config.toml
num_hidden_layers = 16
hidden_size = 96
num_attention_heads = 3
num_key_value_heads = 1
head_dim = 32
intermediate_size = 384
vocab_size = 8192
hidden_act = "squared_relu"
norm = "rmsnorm"
norm_place = "pre"
norm_eps = 1e-06
positions = "rope"
rope_theta = 1020.0
rope_fraction = 0.5
qk_norm = true
attn_scale = 0.193
bias = "none"
tie_word_embeddings = false
parallel_block = false
extras = ["value embeddings", "an embedding shortcut", "weighted sums over earlier layers", "capped logits"]
init = "normal"
init_std_qkv = 0.0588
init_std_o = 0.0
init_std_up = 0.0588
init_std_down = 0.0
optimizer = "cautious_adamw"
learning_rate = 0.00186
lr_mult_up = 0.907
beta1 = 0.95
beta2 = 0.99
lr_head = 0.00801
max_grad_norm = 1.0
warmup_steps = 551
schedule = "wsd"
decay_fraction = 0.84
decay_shape = "linear"
final_lr_fraction = 0.1
batch_tokens = [16384, 32768, 65536]
max_seq_len = 256
doc_mask = true
train_tokens = 158300000
max_steps = 4288
dataset = "wikipedia_en"
Each number is 50 + 10 x the weight over its row's rms, rounded and kept within 0 to 99. Layers, rows and columns count from 0. The size before them is the row's rms in percent of the matrix's.

# layer 9 attention query, 96x96, rms 0.0571, rows 0-16,32-48,64-80, columns 48-95
077:50 66 34 39 44 54 55 51 47 51 38 35 60 59 65 25 61 55 53 56 41 50 43 50 53 53 53 46 40 62 68 51 53 39 43 63 50 57 41 60 65 36 51 45 55 26 65 35
064:51 58 30 36 35 54 57 52 54 55 40 30 55 44 47 33 65 63 53 50 45 47 49 51 55 46 50 44 49 58 63 53 60 38 48 50 49 54 37 53 67 34 58 50 57 33 74 33
093:48 63 50 52 57 43 27 46 44 45 56 36 50 63 80 33 55 52 45 36 37 50 33 62 56 70 58 54 38 64 47 47 61 46 51 67 49 54 56 54 54 54 48 40 55 40 52 57
099:56 32 51 39 43 44 64 56 61 52 54 58 54 32 34 50 44 41 52 62 60 41 63 33 50 38 47 53 48 39 54 54 37 42 42 41 49 51 37 52 38 49 37 46 43 55 51 41
171:46 60 51 59 51 51 51 42 49 39 66 30 38 60 61 45 48 49 41 36 38 46 31 59 49 63 45 55 54 58 45 43 48 60 50 45 58 41 49 46 53 57 56 61 59 43 61 56
140:53 49 53 30 47 35 58 51 59 56 36 51 62 38 47 54 67 63 40 70 62 62 72 35 60 51 44 46 56 53 52 48 58 30 47 52 52 62 58 68 62 44 48 49 46 50 54 51
152:54 34 63 42 35 47 46 52 51 67 32 60 57 52 42 68 61 67 52 45 66 53 69 44 71 28 44 47 56 33 45 53 69 43 65 51 60 47 51 48 35 48 44 47 49 60 52 34
087:54 54 62 45 62 60 49 27 24 63 62 53 67 57 53 52 46 49 44 49 35 50 48 54 34 38 41 58 37 46 55 51 54 52 32 50 58 54 54 48 51 50 57 49 53 68 63 53
085:54 29 48 59 53 54 58 49 61 54 46 64 44 46 22 75 46 48 55 51 59 37 59 48 42 44 42 41 63 35 45 48 47 56 48 31 55 40 49 36 38 54 53 57 46 65 43 48
118:51 27 44 57 47 60 64 51 56 56 47 67 49 46 19 75 48 52 57 50 56 46 60 44 43 39 41 42 63 34 53 47 49 55 50 34 54 41 54 38 41 48 53 63 44 61 47 47
083:47 50 42 47 45 32 50 36 44 50 49 21 43 55 52 35 59 62 39 49 44 44 42 51 57 64 51 48 62 54 46 52 60 43 50 45 59 47 44 57 59 50 58 60 61 40 79 52
106:45 71 41 47 52 61 39 47 45 42 54 44 52 58 54 33 42 38 52 48 54 48 52 56 45 45 54 45 32 67 59 48 37 48 42 58 30 53 53 60 47 51 42 30 51 45 30 45
100:42 53 40 38 44 47 54 44 53 47 57 27 72 45 37 32 52 56 53 45 65 56 49 31 57 58 53 54 36 59 46 58 50 26 40 45 43 47 50 62 61 54 35 43 46 50 72 47
142:62 46 56 39 49 48 49 60 53 50 40 56 42 41 43 51 67 49 54 70 50 50 52 45 54 39 54 49 55 52 58 52 43 45 48 68 44 64 50 59 62 44 48 39 46 46 45 52
082:47 43 46 57 55 31 53 39 43 50 50 43 45 48 39 42 38 36 71 60 66 40 28 36 51 53 52 40 57 32 50 65 55 51 38 59 38 54 41 53 33 42 41 31 61 73 49 54
095:44 59 53 56 60 38 53 48 39 33 57 42 53 57 41 38 19 43 50 28 32 51 28 52 44 49 60 61 53 58 49 64 39 60 43 53 50 45 32 46 39 57 46 46 59 43 46 54
095:62 45 41 41 50 41 48 54 42 59 34 63 75 44 67 64 69 50 76 59 57 40 67 51 42 50 55 42 66 36 52 44 51 42 47 47 59 50 41 62 61 55 58 58 53 53 57 52
026:47 58 31 55 50 43 46 37 49 34 48 39 36 63 62 46 37 54 44 43 54 53 39 53 46 69 44 42 65 54 53 48 57 65 43 43 47 42 35 50 47 57 58 52 58 46 40 44
015:43 60 43 45 51 34 52 39 50 41 40 34 46 54 50 59 52 42 51 49 54 67 36 32 60 57 54 52 66 51 55 60 55 61 48 42 53 47 33 51 41 58 74 56 65 53 50 47
049:51 59 37 60 60 56 30 35 49 50 37 41 49 68 62 43 45 57 47 47 51 39 46 64 46 67 46 42 53 63 51 46 65 56 48 53 40 40 38 47 53 55 60 55 37 52 36 49
055:63 40 57 41 40 38 64 66 47 52 61 63 46 37 40 48 64 43 52 50 53 56 60 37 59 40 46 61 45 36 44 50 37 43 49 50 55 65 61 52 43 41 28 39 64 50 69 52
068:52 38 40 70 40 60 39 34 72 48 43 37 44 61 45 50 38 45 52 34 43 40 32 53 43 53 47 54 65 52 59 43 50 66 51 45 53 22 49 40 52 48 66 64 45 58 46 49
075:51 55 57 33 51 40 77 76 42 45 63 58 53 44 47 60 59 67 39 70 56 61 59 35 61 49 43 57 39 57 52 50 45 55 50 54 60 72 60 58 57 51 48 46 61 51 60 64
103:56 33 69 31 26 45 44 48 41 54 48 62 52 46 50 64 64 58 45 63 55 57 64 32 65 29 35 53 38 45 46 50 58 44 57 46 46 31 37 57 55 57 45 34 47 50 60 41
121:54 50 59 49 76 49 30 38 50 66 53 47 64 63 54 45 52 61 36 50 53 55 51 50 42 42 40 44 42 33 71 64 57 63 36 48 56 59 68 48 57 75 36 53 37 59 50 63
016:42 51 37 47 41 49 47 39 45 38 43 41 44 61 62 45 34 51 47 46 49 53 33 53 41 63 39 44 57 57 60 54 56 67 41 37 48 43 37 51 43 47 64 57 55 55 39 48
024:50 39 63 42 42 54 57 66 48 53 66 57 47 37 46 47 73 40 56 55 43 67 52 38 57 32 54 50 42 44 47 51 43 43 53 56 57 64 61 49 43 47 40 58 55 50 42 58
029:48 50 46 46 43 29 55 38 55 44 39 46 38 49 41 58 59 58 50 37 59 37 45 48 52 58 47 57 80 46 57 57 50 46 53 47 50 52 44 48 58 45 62 54 57 65 81 40
046:50 58 38 47 58 55 50 52 36 52 74 59 56 53 63 36 27 41 36 57 50 57 53 56 38 51 51 42 20 60 45 52 43 61 44 43 39 52 37 58 51 59 52 36 67 32 42 49
049:45 69 47 44 56 39 49 37 45 50 57 42 64 53 43 54 54 55 41 41 65 53 64 55 54 62 39 36 53 51 36 52 56 43 49 39 48 46 42 59 64 60 48 47 63 51 73 49
062:50 61 59 53 47 49 52 51 50 64 31 59 51 44 45 53 63 40 54 52 65 53 54 44 53 29 49 50 49 48 63 49 30 34 60 65 46 76 55 64 41 54 42 37 46 52 49 43
107:47 44 56 45 52 46 56 39 54 51 44 54 46 56 30 46 56 52 64 63 60 41 47 42 65 39 34 46 57 37 55 59 52 54 48 50 43 76 35 50 61 58 52 37 45 53 42 53
125:52 49 46 49 68 53 60 48 46 46 49 30 53 45 46 40 35 59 43 41 36 62 34 46 52 52 53 48 51 70 62 57 33 51 57 59 42 58 27 62 41 47 46 40 63 58 42 54
124:64 54 49 56 45 25 38 55 43 27 65 61 63 39 51 62 55 55 66 51 52 45 52 37 52 39 50 46 59 54 47 33 48 31 40 47 44 60 47 55 51 59 62 55 57 54 59 59
010:50 53 31 43 56 42 55 41 44 41 49 39 42 69 52 45 41 44 49 43 53 52 40 59 42 61 47 42 50 57 54 52 54 58 46 45 45 40 39 55 43 58 56 55 65 38 46 48
015:51 69 51 44 55 37 53 35 57 46 63 24 53 59 56 50 54 48 39 44 43 61 51 45 53 60 50 39 56 49 48 56 59 49 40 45 53 46 41 55 51 57 58 54 64 48 56 38
056:50 59 38 61 65 45 39 39 41 44 44 49 45 68 57 48 43 52 53 43 46 52 40 59 50 61 46 45 46 54 50 54 67 51 48 47 42 36 44 46 40 52 65 52 56 48 44 45
080:58 31 59 40 40 48 56 62 57 54 58 51 51 34 46 47 61 45 50 59 57 43 58 41 54 43 51 59 45 42 45 48 34 47 47 55 52 67 57 52 52 50 30 39 46 48 59 52
064:50 44 51 65 43 58 56 37 67 57 53 49 46 49 46 61 49 45 50 46 50 47 37 50 50 51 43 46 66 46 49 46 45 54 51 37 66 30 54 27 48 48 66 65 46 54 64 46
080:55 56 49 33 60 36 64 52 48 47 42 42 51 40 51 44 57 62 34 70 55 59 64 44 57 58 48 56 54 60 55 48 47 51 46 53 54 71 53 69 60 51 43 40 47 45 47 62
108:56 29 69 28 27 46 39 55 43 57 42 59 53 45 54 62 64 56 42 54 54 56 61 39 71 27 39 55 43 40 46 50 55 40 60 52 52 29 40 59 42 54 41 27 44 57 55 42
117:54 53 62 50 69 46 33 35 44 65 57 49 68 59 51 49 55 63 34 44 52 55 49 44 41 41 34 48 44 34 65 63 61 60 39 48 61 60 67 45 59 72 36 52 40 64 56 62
007:46 63 45 54 55 53 48 34 46 40 53 45 52 58 51 47 40 51 43 43 52 48 44 51 45 52 32 31 45 67 59 40 61 39 46 51 50 45 43 44 52 45 54 63 52 55 40 46
052:52 40 64 49 38 61 55 63 61 59 49 62 53 35 43 53 65 49 48 57 51 50 54 39 55 39 52 56 52 42 46 50 39 43 50 57 57 63 65 51 50 45 41 53 42 54 52 49
039:48 43 46 47 49 31 56 34 56 47 55 32 46 47 51 55 57 54 42 51 50 44 50 45 51 58 48 46 65 53 52 53 54 39 48 38 60 43 44 40 50 40 68 55 54 57 77 38
070:46 66 37 52 58 54 46 42 39 41 52 52 53 63 52 35 25 42 48 45 51 55 53 56 43 51 49 43 33 60 55 41 53 59 45 49 38 44 41 61 50 59 49 40 57 41 31 52
061:37 63 36 47 52 40 48 34 42 38 54 23 62 56 42 36 52 56 52 31 58 53 56 47 45 66 48 43 49 55 43 50 56 38 43 43 38 45 43 66 59 64 38 50 53 41 60 45
073:53 50 51 42 55 43 54 56 42 37 45 47 31 47 53 58 53 45 50 59 43 54 36 58 45 48 56 48 62 54 66 51 41 61 50 64 51 71 40 68 50 53 51 45 42 43 26 63
109:49 41 58 47 59 40 50 39 50 55 42 52 50 61 33 42 52 55 69 62 66 37 48 44 64 44 41 41 54 30 51 60 53 56 44 55 38 71 31 53 52 55 51 28 50 55 41 47
118:53 55 45 48 68 49 59 50 45 46 51 38 54 47 40 40 34 62 43 40 37 63 37 46 51 53 54 52 51 66 60 60 33 54 53 60 47 54 26 57 45 46 48 37 69 56 49 51
117:66 52 47 57 47 33 37 52 41 35 55 66 68 41 55 64 65 49 69 53 48 45 55 37 49 44 53 36 63 47 53 33 46 32 36 49 42 58 46 63 51 58 57 57 60 52 58 59
# layer 9 attention key, 32x96, rms 0.0541, rows 0-16, columns 48-95
008:50 51 56 60 48 50 55 49 40 45 38 57 58 51 35 63 51 75 64 29 47 30 43 56 43 40 51 67 51 45 39 40 50 49 67 54 44 48 65 48 56 54 59 51 54 39 66 42
016:53 36 58 43 30 59 55 62 45 47 55 55 44 73 41 55 37 47 51 56 54 49 39 47 40 58 45 43 50 60 53 54 32 66 49 59 43 49 37 26 44 49 50 40 69 42 50 57
031:55 47 45 44 35 54 72 55 40 36 65 61 42 57 32 54 55 58 49 44 65 44 39 34 41 42 41 37 58 49 42 47 31 59 45 48 67 55 34 59 38 66 37 62 76 35 53 56
056:29 53 38 56 56 58 47 27 45 53 29 48 58 39 44 56 39 55 46 63 47 55 60 55 53 43 53 53 61 52 56 50 63 31 59 37 48 41 54 62 77 50 64 59 28 57 39 42
067:64 56 64 57 56 56 33 63 47 57 46 63 45 55 65 43 75 43 56 46 50 18 43 50 47 52 54 58 48 48 44 52 46 49 43 75 40 57 58 40 26 53 34 47 50 44 59 62
118:42 46 44 54 48 60 50 45 34 57 43 63 37 40 37 52 55 59 35 71 57 38 61 39 52 36 44 43 46 43 35 68 52 29 55 35 62 51 65 65 54 58 38 55 52 34 48 43
108:51 45 51 39 41 51 45 52 52 47 34 49 49 45 49 56 61 49 41 53 42 40 56 71 58 36 36 62 54 55 20 45 54 47 66 67 68 36 48 36 46 49 41 37 33 41 53 65
121:71 29 57 62 50 53 47 51 42 51 62 67 58 51 43 37 46 59 59 59 54 46 46 46 47 58 38 70 52 63 55 59 51 54 53 55 65 32 50 68 43 62 44 54 60 55 44 33
008:42 19 34 50 24 46 49 58 50 42 53 48 47 63 53 60 60 37 62 43 32 56 43 57 40 69 61 62 57 44 51 58 54 62 38 52 31 54 40 51 70 42 46 58 66 38 43 52
018:67 60 58 48 65 41 42 51 73 56 48 47 60 47 59 43 36 37 48 53 55 50 75 57 54 65 58 51 42 49 48 54 56 45 41 43 39 40 53 42 49 37 46 31 42 68 53 45
036:58 44 64 47 49 47 40 69 63 57 51 53 52 58 58 40 49 41 55 49 52 45 44 51 46 78 47 64 38 50 51 50 38 69 41 63 41 45 41 27 31 39 46 30 55 55 55 57
033:52 38 35 41 45 44 77 46 30 40 66 66 42 47 33 57 51 60 41 59 60 50 53 42 53 40 40 31 54 38 43 55 43 50 46 39 76 59 47 58 56 54 46 57 69 23 51 50
053:37 67 37 60 49 62 52 28 57 57 56 44 47 41 35 55 42 52 37 57 67 40 54 52 55 22 33 40 57 54 43 45 51 37 52 34 59 38 44 48 59 65 55 52 38 49 47 46
099:47 48 44 61 55 34 37 53 60 49 28 50 44 43 42 48 40 45 37 70 41 75 58 57 47 80 52 60 58 35 66 45 45 51 58 56 48 46 42 54 65 21 57 38 52 63 41 46
117:59 25 67 56 47 57 43 50 42 55 51 54 35 30 50 56 37 54 56 51 58 46 72 38 60 57 53 37 52 57 51 56 68 61 51 50 42 50 43 64 39 78 49 43 53 59 63 56
122:69 51 44 40 40 42 56 64 17 50 47 51 57 46 51 48 34 54 54 41 51 60 51 61 35 63 50 48 45 41 55 53 47 39 47 67 38 45 57 23 41 70 68 46 38 45 51 52
121:57 68 53 63 30 28 56 65 55 71 56 48 59 54 54 57 46 46 48 47 45 51 41 56 46 34 40 32 48 70 50 56 62 47 42 59 48 43 59 69 53 42 53 39 35 44 53 49